config.yaml
num_hidden_layers: 12
hidden_size: 96
num_attention_heads: 3
num_key_value_heads: 3
head_dim: 32
intermediate_size: 384
vocab_size: 756
hidden_act: "gelu"
norm: "layernorm"
norm_place: "pre"
norm_eps: 1e-05
positions: "rope"
rope_theta: 7580.0
rope_fraction: 0.25
qk_norm: false
attn_scale: 0.177
bias: "all"
tie_word_embeddings: false
parallel_block: true
init: "uniform"
init_std_qkv: 0.051
init_std_o: 0.0104
init_std_up: 0.051
init_std_down: 0.0104
optimizer: "cautious_adamw"
learning_rate: 0.00213
lr_mult_o: 0.848
beta1: 0.95
beta2: 0.99
lr_head: 0.014
max_grad_norm: 0.5
warmup_steps: 320
schedule: "wsd"
decay_fraction: 0.742
decay_shape: "pow"
final_lr_fraction: 0.02
batch_tokens: 16384
max_seq_len: 512
doc_mask: true
train_tokens: 96860000
max_steps: 5912
dataset: "wikipedia_en"
Each number is 128 + 24 x the weight over its row's rms, rounded and kept within 0 to 255. Layers, rows and columns count from 0. Numbers have three digits each. The size before them is the row's rms in percent of the matrix's.

# o: layer 8 attention output (transposed), 96x96, rms 0.0745, rows 78-95, columns 0-95
# v: layer 8 attention value, 96x96, rms 0.0879, rows 79-95, columns 0-95
# up: layer 8 MLP up, 384x96, rms 0.118, rows 0-51, columns 0-95
# down: layer 8 MLP down (transposed), 384x96, rms 0.0968, rows 0-50, columns 0-95
o78 121:145078138089141106119105134167135181085135138144133110102084121156148154131124146121106177138114158188106119113104143123160113109110106094135119130140162124151172150147115151132117095129090151115094155142131151091137118127153126126172103122113145132163105114119142083111092141139156156108
v79 127:124112126107156100097140145101109111112153197132160103164111080152141084142115162107133101128123146143129099124118124132102161095127155153151119159151084123132165132154136157109109122102154163114146115154119158144145161124151152169129125162084161172110136151120095107125138098126100136110
o79 128:167135116124121128121141138120152104136144114133121143134142098148117130159154116098130075119121086107129153087059155125157149122112113172130166151107142155185127106131132088113180139107097134106110106131123157152122096101139155092147148143122165156178135122112147111112128115075110118136
v80 113:123141116122131131112098106095106128178080137074095158126149095140133130152139154133119144124128125126149169125142105138145081122131070153110094114191134099123113131123088140114127127121142130148176092142147120108141131141152158086151173105098140153149136100114161150126119086119152098141
o80 114:128082130150149125119124131133122102172159112103126138130135130190135158090144139104103118082142148168110128190148123140115099156078116153162134146132138127099165149143110108144086131108094171110142130109163135121127159146093125116082145132138128112140128150128085148096145104120145116086
v81 098:134128100152153147108156109120141168104143129073107135141150119165135122134147170164135091108146114150107124138144116082164122133152132139099131137135103141130116127113130176122136129128122078136128131168121115125148090165103155087111161095081168166150125131158112127136067128101149137173
o81 103:101119110150155158101106142128120162149105122111105170092163144117093183095134158126112137147076097112087112157135146148118092084124145139149166124082122157137154168136136143146148122134113150103116146129097116126143143172135121110112137093143131074136138120130085121151161106121167112127
v82 106:125171105185130107143125153143133123155154164138114151122122160132119076138102147118101090113138145141121158142124117106148125150116114108105091134137151188126122145152135083141094183109116093112133139133096094123141136085139146165114124075127143142150143148162116127172132078135136140102
o82 106:097158144145135162079131108158140165142168138131129168133169118120156129102109187116088132109134116130135119159092151118115167117120139118118163089116140143138134116101111123152110125156106090200111152087148148129102089139125103122113134113113129131118113072101128174104146140112104126136
v83 111:128114155098115118161175145131158171113107152072164148138119147114120156104147107121170137138127105150151127153106123134112144130114178110116118139123127131124157139172132096108144114170138112129142082153143113114091096083087155101135124091164084120136107127097125126122113071112122113161
o83 115:106108107151160095148087150118144159128125129125121128094142126136126129184123103142114183175167128133106096139149145152141117136058113155113106160156144112169124132149132124168090142133146121110121108102097077148131109158155164120134096112117087108149117104120141094110162109146114126124
v84 123:138131141129106118103130090133094126168128128121090135105107144116127088133120122164100106129161143132129192164125119145115133104119153113130105137131111136101159156128164096137081124125136154126161151137137117078151132181158113099169095138095160086123162094111136125173163119125147084120
o84 118:119145130106090159117137122164125096131124153127134114141108123135158121184122120130140094052133106178183112127115128123090133137095109115119111132140125125122126110136111112112066145100127160155122162111174166121128166122170122126084182120118110144079128133090128137127142132136140138134
v85 105:122146126163137127080143112120120107139137144082135129143121112130095106120119136158160075139153122152137172139119124104108143107099117103128112133152138097137155092145106116096069156163178121129135166137134102151109069165163106062121145121132108128157137085124156131139103135130119116123
o85 106:082142115113130147081066160158114118136183166130105157145134128129134132136175142115126118148116113104104077120124126161097093101092130150152140124104107110145123108118140150159090120147150151113154171120151119166129151120142163118126150144134118081107128137115109170115179103121133098121
v86 126:124113075164132151102109111135088097142164165112132091119153090091155117125108113114104087132135125128117153158118121122127146121094140084137144149147142155147167145126121142140119148091150114141123138143126090162058185110119121100115155180100141114108122146130156128089120164134131142133
o86 120:117129104054144144125097120144114143126127148130087131153114116115116100162162141151117133152096117106074140153102117135115143114160181113189150111120133118117103093125116125146164125149094107099100163152141138098128154122126134143097183141087137121149125110128152161100133155127112172122
v87 113:152098110117115088144122105090145167127108149125104089132192114125133102102135140123122116133141124136149100194112136098131131128142096101078118132141125133121144113144136127092117096140105097128129157190147147092107098152132116154159113147160153125099176098163145116127134094096105120154
o87 126:138122137099127134129061122140148129122110159096113110084111127123147170135151162114097154151115082136132152128115094161130106120111145117135128183169127192147114156153107139122093142095123145142123117123095148088110136100154152120176131106174095145113127113149110106124177124144143129128
v88 120:107100166139123103151114119111145108149102116146093119107143101108165140130127130146149131112123153127139150112107118132097130112095163130150097151155145164158167155073121111133128108123124109127103158091111097162143208109165178153108114168162124135118102130092155146116110132146129111092
o88 117:125177129087108105128124147103099129108165132135135117113118110146179115139114120138123083132151159161102097145085085123125156148127155091152121140147149143123117125109073111118155148119125112167143122150136110157149135130137107117090129171108157139159110129099152134128054175139101154111
v89 118:106082091134115125108079116115121162117156104111131140121150161153111142116121123101130115100157086135148155175124122120153127134141167123157145123133076136140117098126180168144153083135114138158145132107133095141095165137127129089131081182110132126150129098117121114157095131110167112159
o89 115:154157087122133097130143111153122153178076118080113109125144163122088153175124092152161136139129102171098133120175133163125133139124192143179100157108091144110127118140114129114125143133099133120107125125098097128114167150139114129087144124125130128079132140129118116120151106121137118160
v90 124:099137092125142082108051155111110092142124116155115130142108173109153097114134119134117177175164128121132143125161116146167135113074069094140161140145142090121108142128181132117118103142133094148149112126136135108166127119151136111144121170117111123159136131135109131148132140140102133126
o90 124:162138103127143093068172114143127112136104133127131109146083123093144154164120149115141124114167173146165146176157068140153139140109134089123126139116137092145143094122128153100118133132093129103131159093133121116112141102100118137137134095129141159124117192107105139098156161105108120115
v91 100:091129188123121107101126176120096138120129106112154107129084128108137202107155156099158130133159081154124122098110137167132147160136150130139110102118111090117102115125150139126138127134147131126108098073130130114135138123129161107114101138103087156096126103101092125121103156141178134129
o91 107:177111121137154071130151182129122119171122096132120117170114154123117134136090086152150141149143106184095108111172134129167120116110113124097083118113105127141140132142121102152173145174101117087115139131139085162122117166114151101119100143117133091133152139117145099128133113136116118130
v92 120:148136130222132155159104125125118139070128137165180115117154137126089109125104090137117113149112115120135184161111116142123097155103147127155172155117138133111111148137128139105136135149129135106102126104133139162134112120091126104145160107110130141156151150111111108138114173135077117101
o92 118:111164095132093099151136118146173174097157117166123153141124163113121115125169113158137178141133133092148134087104151137120073112164148148123149129101083101130107107135166149095177097141144112111113141128143107136143080116133121132127144086106136144104126137102124165119161126135110131102
v93 111:122186133132066151102114152156139091153102115114153160116116144122096138132163115115133103103124115143113092106099126119168131171102156127160120131100124071099130135188121116132125170109155156093141102095113107114128139126120156109126146153154085130129100117143136121110102155170136139148
o93 111:107104095137138130155163149135110092193132131139125159171131131139087115098118121119112170134182117132116106121175163129144131077142131147105124102116117078111138145104144118178157119159097078124169141115146098160117141126118141128119114151110129103130110080146139146086148128127117128144
v94 133:118141152116141178105174118159159129161108136141126082140149162128144137112120167171130119079115121131133097154115107117138121097095138126107177130124118141141138165077123139166089119138102089125100139097099165124140120102138109172088113152148144143134109095138125119098141157119076135116
o94 126:102153138124111173117115163112106138089094129145142130143158119103122110093144157142129127118114150174122136103092080102140117088156156092142176150132136127143112150123132131133164127113174120147125137133063149113136130087151108128148096073114157117137117119131177130172091161124127126136
v95 117:140159117078110082180125125142138108114134152109132099121143149151114111115128116089101105145128135124133158145118131082127091145138147139134104201167098096088130162165108137099128164123132135094127133115117109177174130140132134114127145085102166146122138138145140142150126118155177150132
o95 118:121135116153108155126163119148106100128165137131120128111169153162131146126139111096084159127122081076151136109146136143144136095120144123112168136099118112074140129128140080152127131131086139156097112123157133132164099171119122124155166173107141125145121070103090151130170117129135129097
up0 111:124122134102083142100139155117123094138119106179142168129116138157121136141123121115125170178123121129108125192143108128165105063142099117117110128129137127143108117144111105142154092152140088141133061082148149088152128132088110158152110172152134113111110130147124129140131115113147141159
down0 108:133128139115142143103116110095115141127159131068138129148154089108099115081113104119165127061130146128127168105139116092153105150142126127107156125084137141107099131158176142114110097149059118161143147086128135141147125106167156133142119151181127118147131126129120139143124156123129157154
up1 116:102128135096153159130149119095094092137148125176150127158156165177107182128114150133127190139130142119122107162127099101158101124129107113088102142123124154122122148134116125132142127143121121073121130087136161144124156115086133117175096121168115122117117139094098135140156096154102129158
down1 117:142131160114153089142154148192105105113095097146105153099128085148136103131145115122129154166110104113167137117186138117157112135096098118124143097134145144148134084112109147120112126138146097126086121129183103095163158108160118094124160121117110141109125127134113100101135155167125117161
up2 092:119097121147117152102153108139105128111174093132123123151141178112138133147120104156133134144146117086138168161131122125123134065138124110103100144093159123140116087119139144126144137137141118104110100161164120155140189138086095079138096100146182112149140104115105139169133091118117132147
down2 097:135119156103131136109106148144152142128108124143123150070113105077145140118153115057121157118155124169127079098122149107123106144068105146150094127136137146146094148124135089091129154122122132158146147145138089091174138143109173148127136155122137143133117139173144147127105159109135133100
up3 100:084116121071114101102127147125139112135179145124154134112126109117161141159114122155118169128151109113133131152136117121145144123120101142202112143107175126156161104092125098132169128131118116108134147117159104063091130099164103098133108119135126146145132114114136131097144110160155161172
down3 100:102142140134077166103102115137146151140158129125177131122150138142146118120119128162162103148133151130141109106112131150138131117140167093097140114128142097115088083192060134129168141144140159144157148094137128100075089134135081114119127150129147110087098144136130141133111135145108137119
up4 089:094112105114145122134171122118104168143098125082106156105092140124132105195113132092134137157142097145110170088143099134126108145117129149111097131112122111143127097129163103125094129176172121131136117126122124091096180105125137099116102135132142151112127132123136120170130077083153152144
down4 102:165092101113150136120128150123127112100126144132131142087156144124098111153143121113142126166133056255143107127156141145120102127110132131149116146133111137129126138108167147133098136141132114111143150146113140115107112122126115144081143127130103113126110142114143156090143120136139130099
up5 089:112100115091147164107128140099152151131124141153131140105115129140126170114078122146155134178116119135122114092139046140138116125127122152171122126112110124112124133128149149137106111105119117131103083076126139153078123156137127176099112156134095161122111138105153124116102166113149156180
down5 086:150119174099129137151133128133116105159112115106140144113117119131113092150099180136148155128119069190122131127158106173098114142111134126137156133139135172140146076096171145088102092124118159116152133131104157110110127109122153132095125118123117101140112093147189127153116103118132148092
up6 097:139117109193148135118159118160097150173083159139113086088122109114102097144109100139131101140141116134142130078084134130145120113150171111149151123137118140136140110126121086131148092099121081129133168112157134113088121128121111131148115093147167159131107144148128124105134099166078146125
down6 094:129106110097158090112094127166132087097168094164085116093180178136119096159105151130101142108141125096133128154145131110144146133153127116128117132085165120121162139114092141152119129112173140083132129126128136137084110148159170144087142143135136113122162118117134093169133144127126127116
up7 099:122097126120112141124112145127143143118103072107123158106128106154134145140131145102147156165137175143113122095099131116182140142140091171139167057125111102079116117130113153126122116131146130150129094144127165081152122184095137131103123090118126143119158110111156132097122149164109153120
down7 092:172164117159136116105092129187115158151114144118105148128096088097139128149168144077123081127137120128147162143105134113129072118136137121110109128124147119131141160099167097094148109151124125138148112106124102108128131139124167142102109181172103075120122162105131125154127133110153129150
up8 089:108117173119098067114118135122081121132135155132156163124107102093117145166120172137129141095136102101107152122138141148153096142140153135125129117135171106156119134170129077119093157144110156094146101100162165120157128179133097114156104084125160136087157130134125132130143124132126148122
down8 089:156139088150129094123112173104130120097120191136117138146110137176121128122167134148127094113175115109117168134106136157106140113116098106067159129119146144143126152130134128144116100121124131146136149127106097121085140097125116135090089121146130121148185122130141169162122093137188136111
up9 086:151115152101130087135133104089125098131125127173110066143104155105144105133080089150142081154110144109160132120129099134111108149132133124123109147192133134082112115146141124116104127118150122114163094105166117146113143144090142128182115124117141156116158106132149139114172118166152107138
down9 097:158100087123113147155124144141134121177131156073140132147122127112148138138131129149156175107075089143095159100151129144111143134127138135128146096106129141173145142149161172148158150103128117116115068127106144136119099118145121088082109124126139094138117146171129108137069112135104111116
up10 112:128164101155145122136112157148099100161150110142149097154144105147147109118094161098121155153182191111094123090115119106164107119098142145156134136157104118113096142110136126141109100144126126101108100085139116139141173090115094171112110126126124140128144120150117116092153118165126176127
down10 126:126093145130124152122121125128135103125158127111136137117171160091109157133150116157030132121161191078089142147120117092147140109120123134142123155116108142122132141103124150121100177093147120140128143152139176132153142125116112102155122131164109110125103137089157082132138123114108116147
up11 100:130117100122060117114150106140166147171145112145125165119134124148121121145129126090124167130109136132100135080131096119122122139115122124163131157102128147105121128148152120136094124161161161120150150088113103126087121185126099122137048154146114140091137144148155118155166117140134104161
down11 101:154137131124144120131132143126133141124095099135118130137107156113171126133119144130057128134089035142098158123069109146142158138118117112113143133111137116127151110124115169150139145122140135185120119114159123148106132151098122139124105142155128112184136117126098161139112127113100135194
up12 109:122128120175149137136120148169114144131118172123136120155100079111098116108132102121158105151166145101080132107136103137132114154139124181132105149148168117142061100063141122133093116126088118137136161093151117128113144142153114132087140156134106153109167164116144119120117123149143138146
down12 115:119133145128148165091123126084177095112127075128115127110154152148141123133123123114115128146065157107165098179121189119156134150138191065132121114137090119152114120159121083144139107119128126141132134135157136144145129123141117113135151128108156132087124134098111085125135155107139131127
up13 099:128104102095136152128126135147131165145141080151101137095122121101172127132090149128102114182107117131119151129135062154147110107112127118106139148125128166147091118086157092130134115127153137087145110117140157132108167158079131135157127148162119112092117093110138140150173090103140147147
down13 093:132117121134128139111145109135114124141135122142080125130118134089189124116107104110091112114080101210157110131137092255136138115131132119130136145114126121139115104137142127113149143139113134111146135120119135146128097139115146148121119133149124112138131116087123162160157119110132147127
up14 105:150136075110123124105131113122156158153145148171124121133139093145118163184128131138163100145112148109101172108111144116103123124120162151115087120157142123159187101115129060134102129125137153135127157130150112109125133143118085113155112169125123107090174103128126134154147093106099135106
down14 104:113135120137161147176156084113123170115160140184145086132111119103153115095146100137118118131105117158162095140110120122114177116105115112068138142128079117135143171171105130094169137134111131147127157118087144108126129131119092109135128166120115135102109110115125131145138135115189109126
up15 099:118105099137107126103109169115160077120081143117172136178095103131092123144121118111126140109102136116126105079099132105147108143136144151115157117115115129138144105113134157141118124125163128120119053132154172137157153185141137112119110092173149159134116152098116139111152134137089124113
down15 093:181110128124129137133112143181115159112106163140107149106100113143171103115139142154134136102115091172138110149166130116121124120123145065129083137129129146101140116105190122094189108098101144157150148148141134123130080099094147141140101106131135146132138112140146146146102116094116139114
up16 094:137111127093121153124135107113124153115127146121098108112134142121132115153146106108163103160143130118116125139102090148139152102151123144112139137115173104092161146111197125134098117183120127117084123103154126111139119124146121084121150094079085165174176136104112111151124151176159144132
down16 094:169197153104139153145102093088162126138120148144144126119131093137142120142136148148107130095131099138131150112139117127136077105111124100161101118116150175108140081150119145134142116131139121131160119086129099127146134116167099121083114176144165117120113125185137118106112080138114166129
up17 087:077113143106152128131159168101113108141144140118172151129145127142136122137116129106101186156140122111139109128129110120122119167106089151135162165149150125152085154145101130130143088109140141100095095126129143173098127125081101135106093182154086148106142106115157115107162147111098122123
down17 093:152118141100122108142148093152126133119156125099196089081127150101137131109139128132130166142130079127162152112129125129144180090112134129132126103118109147135165080125116102156102127091156104170131159123132154104119120123171157145133120097145135110159129114153112123131067138169156099137
up18 094:097146134110149118119130123096142135096070098171142166136073125123125140153094120161140159173118124117139154115151112139120109115088122157135144136123190157109136141127074145134110124111105130122102116113141127128127160147108137137102149175127086148081124107119142105095166159147091149152
down18 095:203190165085124159141092101171122131121153171120131154149139134108080115102107123132143155123128116113121155140129113171151120128152143109147108138164115136062141115155149093153147141100128146113135150114114121126113098120146141105102085092160104097135135139142133119134143117102113115119
up19 103:091082103156114139144106090100117127168121128133133093107138155143130151130150132146163132113125133108139122142100116123149092126136084130107113130131171133153099094151161134123117160147135125120132090144144172140102140131085114161120089088124153148122124225145104111133099082127135124135
down19 100:151172112172125143124129190140108092160140121152071106156127126116133143118113115120095104174152123132145135119128144118133135152133109091137082122084125202118121158144097110135118143119147168156126114162142138096143121131088137127139123109102133123162091106114153120125112116120106170083
up20 110:142152089118156144136121114150120174120109122098147115144119178116091123118073133095121129123112158114110150106133134128148100136148134135174130137124126127083097085072133099117144154158124092161104127105116124164108126126127131135126156134091099202122166108095184134121148136138133129138
down20 110:146075167112169131134110125146139121106149162125107121098115158149151144098131082152166149150127125090100130130101120158110127150132130096122099100119140141166116184112105099153154127127097127153137079115130158130130133129151123119124123064106124113155146144103150121144125115141107208140
up21 107:098133174123087149153145158079113124152109158153150151097143150110128159157133110057115151133141154110121122128153121104142073074101161122107130175151123143126092143154113135122142150134136120156161151098116121096090125164110108101126149148110101118135128113164137108104147125120159133147
down21 099:133097124133134106101119128138103146118116116098144111155146131123102129121121130096133151121112151101158109166136116144146123103134158126114136125092084134110104118150110071135189163175096168134140184124095128131118146094126156084088170168188132136122113149128125118141111122082137137151
up22 107:097104106089090115120107138117148131121110117154143178117151134092144107174158105085087154117104147121118120122148123122168095067118104123147134163134205093109144135115124137142155144134139125144143127151175122133145130125126110125127137166150107110141102098125128108139181108144172146125
down22 109:147092175107127106122076117163139143126127111141177125116093112094125154142101133119171101126173155122159139161112098091144136169156163119144117126090130174116121151123139122151144121136105131111148136154121112155122135135151166121109104136106100152082097110120083153112132123108076159110
up23 096:098086116153142111123088082136130171150121082120121127162131089108130149142119119168147151114153192129147112136165123104127106113118094202152141108143140142115133119130121137105139105120167109139127102153154156161147121148132106134102105140122151112120098128081142103165136104122165093120
down23 106:134147093120071121106158143097155133164129138162109114091136136150174113140160149144149092128143125116139088117116138136168126152171125091136168132103126137084129117139128149139120132138080159122131127144169082126133153096125123083155108106111121121139185094154117124144085114137135114087
up24 095:132133142098103162109201110125093124178101121155107147087164131133112171157090119128124093165105117116111114134130110126141113127122136110117149145100162130117104095131144106130155149140120104129142152074145134084129095166114100151112078103147159107114140112143114134148160144159154154151
down24 096:150096109105099125124169115147129181139113105105123149151112171115113121144113130134093100115085103192125164136152149131143117124087118112133119147140127091136091091175113117131118149153163140128132124156117133112122122111156132135117087150156108118172146132141140148161110176098085178112
up25 104:144151075095152137115128122158084159167154168110128121109100103133123122123113118128143096149139148116092097106134110124161127115101148156120134180126112139123146110085168134126087119174127111108101132122127109125124131140163099181130109176103117091115157162157114107138138101148099177126
down25 106:089131173141074160126141115072116084099131124081132145102129130070134120106146108122144153148167113119139139138138137137137135162105142085128076131163109125110140158144126111153096118113099117163166155154133137140148139127111133125154122123176152132116087145124116163118130153129132076157
up26 090:133111150159130149115177124180102073123128109137152101132108120124136167103096118156144125167102139141100102106118111131153117133083148153112136094133131109109116147142122137155147132146145110094073105143119076169102149109137144157123080153153117151115116162084106114123134147157152150159
down26 087:159190118126103156144101099145145122115157122117121101111155141175114129140108103096109131102132120168095093130156139131129176074162107105148157158122098136138150148136107160134090104111096121092108153133165143108143115146115128143087145134146122114147099147162118148137094116089164102133
up27 106:133120132111134136135174133086098129109120152099121123124116157162086142158103112133155142152114118139096095110134087117128143106136173134145086161147120149131109163091180124101101128162123143096073113113139117155162142154118109101117090132126147176061140142143155135139136094120145131138
down27 107:110118158108116099120163103095152113104147085133135160133140082151152124105084118130160114154126083186135160117142109155098120115134132104182114098180143146128114157135162146143054122122137147116118131106130149094115171118097120125101138102121142111151166123106121138154126140131138135109
up28 109:093092148108149102161172135085115136120152134120162157124133127094135134107096105130148119173178135128131099086073140081141128088073161130155129112127136131127144105170132127144125154121127120128122106150158108147141117095135141131119143127146146131152110177115139129105115079170156168122
down28 114:116100136124100115097120130099129124125105132102162165105095103167095108160137106143152130143145141148136093130124104105132118167102130128097142167112097143162133111153122160188118150121096143119112154106107137129125076113187159142093135142119146108113166122156107171168123127102103120175
up29 107:132145159120106144162146123120147146135132168144118125135117075081118143129137130106127131184152149110068135102128098147135124125096130148171103150132105130084121139097184087114107135170132132116128115115132107185128134157102116157130110115076159109128133148160102117129152174152145129145
down29 108:147100151133132125131114121154132086131127143103136164089203111158152148115116103158095136112111134106155127114107083175140163130144158123104117152143123097082172140105163129131138135163083119108131130116118166138167123093117131089114125140138108135103117129154150119088129107167100099148
up30 100:116108117141125136127185108166149102196132130154142129139119147114177145167114143089130130129149137121103090123157135122151100147131136114104120171104133120126078152061123107134138100127129121098137119108168147108125101127095101150160078154134073120109154120131105133122108140150098137143
down30 100:113165181171149126133152108152107131096130108121143153137142102147164138135149136104114122144116090173135150143095136076090145126133127136169100158129128134095136114151127145156080084093128129125132110144116109097130126130156079176095140145107147124144085106148164110130138092103158106112
up31 101:145112132109183123138108124102117127161114116110139100173122203127152116149131106116161126132145126125099184134094108142155119121131155118084067141146149193121131124136145122098090108151144096125107138138131108120103141136120135108122135109102133110081163149108153130144166093098135134146
down31 095:103110126110126132121143092084142117119156098141166098060130074115142145137140135131112111128143123127140167153163092127089096116131112177091193113105114115137127156137142142103129105153126123121148104099072109126126140121127132144119135150137126175147155108128125136112190160156149126127
up32 102:136121132118127154110148108058106154139092105185152092099110119127117116137102082128121120167121132099116153121116120095138118122148134163109135099183109154124099075136152171158131147104141104128132110131105124144142147144070130154114148142115129196139140162134125128142132139105149116156
down32 100:133148139166142086131180179180133126121134151132166092144090081134114135086145076126101149151106120115154142085114109127137118114106179126124124112124116119157146126151108116118125103099134135162135105144104132177116163148148135084123132149111117095119110161118118119097104156136110169140
up33 102:120125121145092119106133140122086111151148118120155121119119109122133086111121126079145137156147148130111102152140136137156113117082131148109137133133099179133082158137150124159142150127164105079123123135147092131123163086171147152167124123089119130091157184122112118075120110181140148123
down33 104:118104119144112120162156164095138100112115117148139096141147153168113137108128132146149139120117129140146099133113139173085168153154085157116170115163174120146093120073125131122165145085117146139093121115162127136075114143127101143135102080165132131089124087147115115156123125139120145119
up34 082:113109126098119158147148141154109170154121087139147132122173095153132154125109149104118123158132121146098096157121103131158130151167126135093155131123116140115105107160132133139139141147106125122096098191159147089105058128150103129114142135193113120104149141127112084116121089148148143148
down34 096:145143108140108122130098127175097142113104143145118137125117140142124128133179083184154136147087112126185144141172150122087140123129116143137111136111097109118157092103143112132114144155112123114120116114074159135083111138150110087143177170127097144138099107111138144092097147137133148093
up35 101:116138128141104114145102111098140125129134093159173148134136110152146158123124115102149122172105138102124122112075132128103123120144154131182104074139150095125140146161104097124126115097144132054129107174156126183136126113157132123153112111095116147122172117123129130119151118113136191142
down35 096:127109120134149100147112107109081103187131103145148115108120147128088093118096172130138144142157120131143163141100138136109143175156098091136190146147107150133138170114091111130074122103135147139142142155093108163124099136131132143131117103099125138106136113187154136130105122125084143121
up36 109:109131097168167160108124141144118147134180140110159143147148116131126131131123128079130099096146141120103200114116136091126151133088134141175123154115130150087125097097116150117106147120118065118097138173136133101136101127128140147155163152116104110137166131124102086126106107153099142126
down36 115:146117120129138171144170109119136116125119116116146159135151118092153099128130143088113156143123119163176154173144111083111088135118123109134102091116127108099133105127182097090107159131113132166157101144114091131155113102145178133112091102135142100137143143172175119150151128124114106102
up37 092:143135176104148131093119129071125141157088151176120104136139102159134150138142185147110143117128142124124101134122104126161150102050101158084141157127110124124138165095106102153140122145117112106138126128146140070147156130166108136127097112159133144124159121123116121141150121119083127121
down37 092:141109123145108113130184154187167121110134081102111113137147145135125109169126142140124149177181139137138138117136175065095113142153124131102116137126160145106124143124095095128101146099143125078146126166091105135159116144141120110138108136106120089147127094158136136097105103118141114137
up38 082:140085176151118148138141160160131204102103111110136160124128181144090125141120166115136152139109112132138126173101102154120126103096150139100121130126085131096077115152162110114136131150123142126110136096135152121110115111113127148172111110155129144138121079115115106175150102125113102141
down38 079:137172105109105131067111108135140112112117116135072136125142122157142125112125115129128124165133147158168121144161124183112153133164127114102170086129121118140147113113142172099118114108142125144140106117145125157075163121125164107123182143081099140133089146145111153104106162114142140096
up39 105:113150122143113172123172104140167103160129126121137160124129140125139110102135114104115076096166120123119084120124131106155103102136139143130154101137110118083127179122123125143156128111158115100153086119140157129130099164118110120185135126112110157155169098086124092111147133116091154183
down39 108:109132129147177165151111119141144077107150148152091137123069109152117124160154126129171134116122129159118152165121125149110107152156090098140152175139123158112135138150123149158097132128134134172102125131114131147121120061124124101099089141137111102123119121142118096179129120102112121079
up40 104:132110135085108143147132110076130106103123065144145138112134137143125125165130124132175090168141153113127094137121119125103134085143103117136110114136131135151155122124120121125128178201151122050107127097134127129128120115127119116152166106112155087160155136108148108135134090167116146122
down40 094:182106113104104091079104164107171142151106119145128110155150164101102150154143164123119156096088074100110123093096112149098127119151176129125112107138127116139140130109093136094124134093118110121154150135143110128154163139147112143106122121133164137151140132146114152163171124118096163145
up41 086:156138142153132118123098133153151105157115124145162106196081175116175155138135111162170143119147138099096121138133140104107111148126117117100114126137117149157118183113089160121156135119112126107109125093130178157097133088127115136156165145119117116099145161092132109116101103113142107148
down41 095:086154138122145135127179171141134127132136112109109148114119122181113133132109152109089104148100087165198137133111119139113118147145145117125129135106125124161133121157108124134061100136162105151149113135109106127170089127114117126069129118137169149106132122102140135128154080097143160128
up42 123:119109180099127136090111138104163127132090081131153176150082189148137132122123080062116105144106148102132164133096132116116122109128144128155143166168170122115141087126149108139109119134160132144134104118141134166134116127115150127121109081125121163096109148142155111134120139137150117131
down42 121:098114130112185097152155153112117143095165126105113138134169176127116131159112114114103110111116181128184100101106133121152078116158147113135121112180106124107154156132138135170121136110130143134127107111104159111119162101142127120129153075152082110155104115118113147098160121127134123109
up43 102:097126103122103096174163135120126127159192129123124104134124123112113161166140122133141150131161171126108114116127096080105134107142160140165123140122107141136112092083171126121120087162168117148117125126113141121145124139141085099100115164143127139096100140110127100152139129099188174130
down43 096:147159108112128161109148101153104146109145122157117133126128123203134084086170130178141125129090142125141153154149164119141149132118105099122139090132087145117078104129099131117123136108142125105155140125133102183129175102115100152086099150103121115110179124123133118144118146107142112147
up44 087:109116087110119167127141093139137162156151126128119148134133178132123129122089106169103097116178119130115110082156142074173123106154188113141129133113108155121118118141114137122080151116135132103150131128146095148145178139133115106101104138159126126154165145156116104114143100146134127182
down44 089:139110154159114096174107124139139134155147152122131108107133096108176109089147169126133156073114120096169132106129116149141130107115113125093137107133110126113109148122107146097162138170135144145129153158082127151160161098182103137158126133108146109133144156124087130092121110125072124096
up45 106:122141165136136071113147146125116120125112148078149134157124079143125169118140162155156120132134155109123109071127090137142125124122124165133103121118170137094083159162124126131115124158159148104094089154145177141117131131150128106111122067122126143092140129097139115086098111148156123141
down45 101:154126144153112135136114126120171055083151162124132112144111110095155074135150148121143104127088121174135118102166158128104155139109113082132127101145060155132136118118098115153159131176140123113173112107133140127141125109111120144138097093158140101151149120151124131145105146130150118134
up46 098:120162126083151144162186111149090148116163105155129105107135121120145125146089120121130155154108127114113135106101125118141084120135166168155106140136117144131062132087105108146126152133101124112112188120139119144152124127084118133129155094112148147099174120163138134127185105138111139116
down46 100:101135105141124160093108103151142107163148104127122130150125192152070142127105159125147171124139122156106110095146089166127157121144117133162126164159126082158104132144156092152145118110139146129076071109145137112096164163123138128144125140128115129134110129134099109117110125147083106123
up47 108:146118108158141158167134183122141179131099103113128121146099116111113120128120154161142141104111136125097177117130097145138107135098096155169155113157156131126119115107170157117077134110119098164127097123141174122088141123114118168109172139181118131083125108109134089129126125122107145132
down47 109:136195116171178136136138118106127101135154121119125147111132145157127140138138111111125166092093130158125105155122125190167108131127136065140119096166100097131121114154152095118126121099129133140117125126139133116138124118152150145103070112157103085162083109158146099133131118138104140156
up48 098:130096162122107129097150163075114153120109108119129125165141107138135130145087115146154106174151136103130153144116135131133124100116129158120140143175159122144115087148131087138126150149134124149091122171118178112152118170141160139132126097090137126123129149098116128065136074163084137122
down48 101:117134129117130139111124177148125127139123131127153135129134111146139147155136176146140154095120103123106114123166077143080134170159116118171152145142138091091142150135150114112164153129119140113146086147112074072081082151108120130108083117151102146172128107114119097125095149116116134134
up49 106:120118114135130135106123110178101119137160099105113150109092125106135108166124134101133136178099164112133093081107128123116126124139121152111068161103085118102097115140134128151146159134144140114141158103144115130153171125145130120164086155117155128133150183119103124107127085172179117124
down49 103:101115169093152169082101137115134124073120122095103146146172143119117100125123126088131157131143118097126162135154168101129142117154112118116127132125114155108132177120105184182145101123113106122140139101131126118122128128133161103152155138094126108085135119107087118165117148176158124107
up50 098:113138075122103144169119086143150121161193150152154103124156116091079117147125113107148144120158126101104113054100144109123132117138133155124145131131067144120161137110120160186137148116153112109122151137130158139147140129092108120140114122150140124154106115100130143162096142141138145139
down50 093:142098111111157101144112163183094136146177123117102109100117158110115117137122151163151077116148097152142124137143173120172091094103105100139124147095151129155133122095113131126157109080138139087135117129110136133144132108086170141076107136164114136142140155121106163144138129141132157141
up51 097:075124140144138110124089147145114102141150114165116142121102146111149151130121139128114135108151123118129112102138142126154086142090130136171136128120146139124094181097115130113101147163146119143131115108138092095085166123144124095152127128146140119082134124129227102096173095127129152139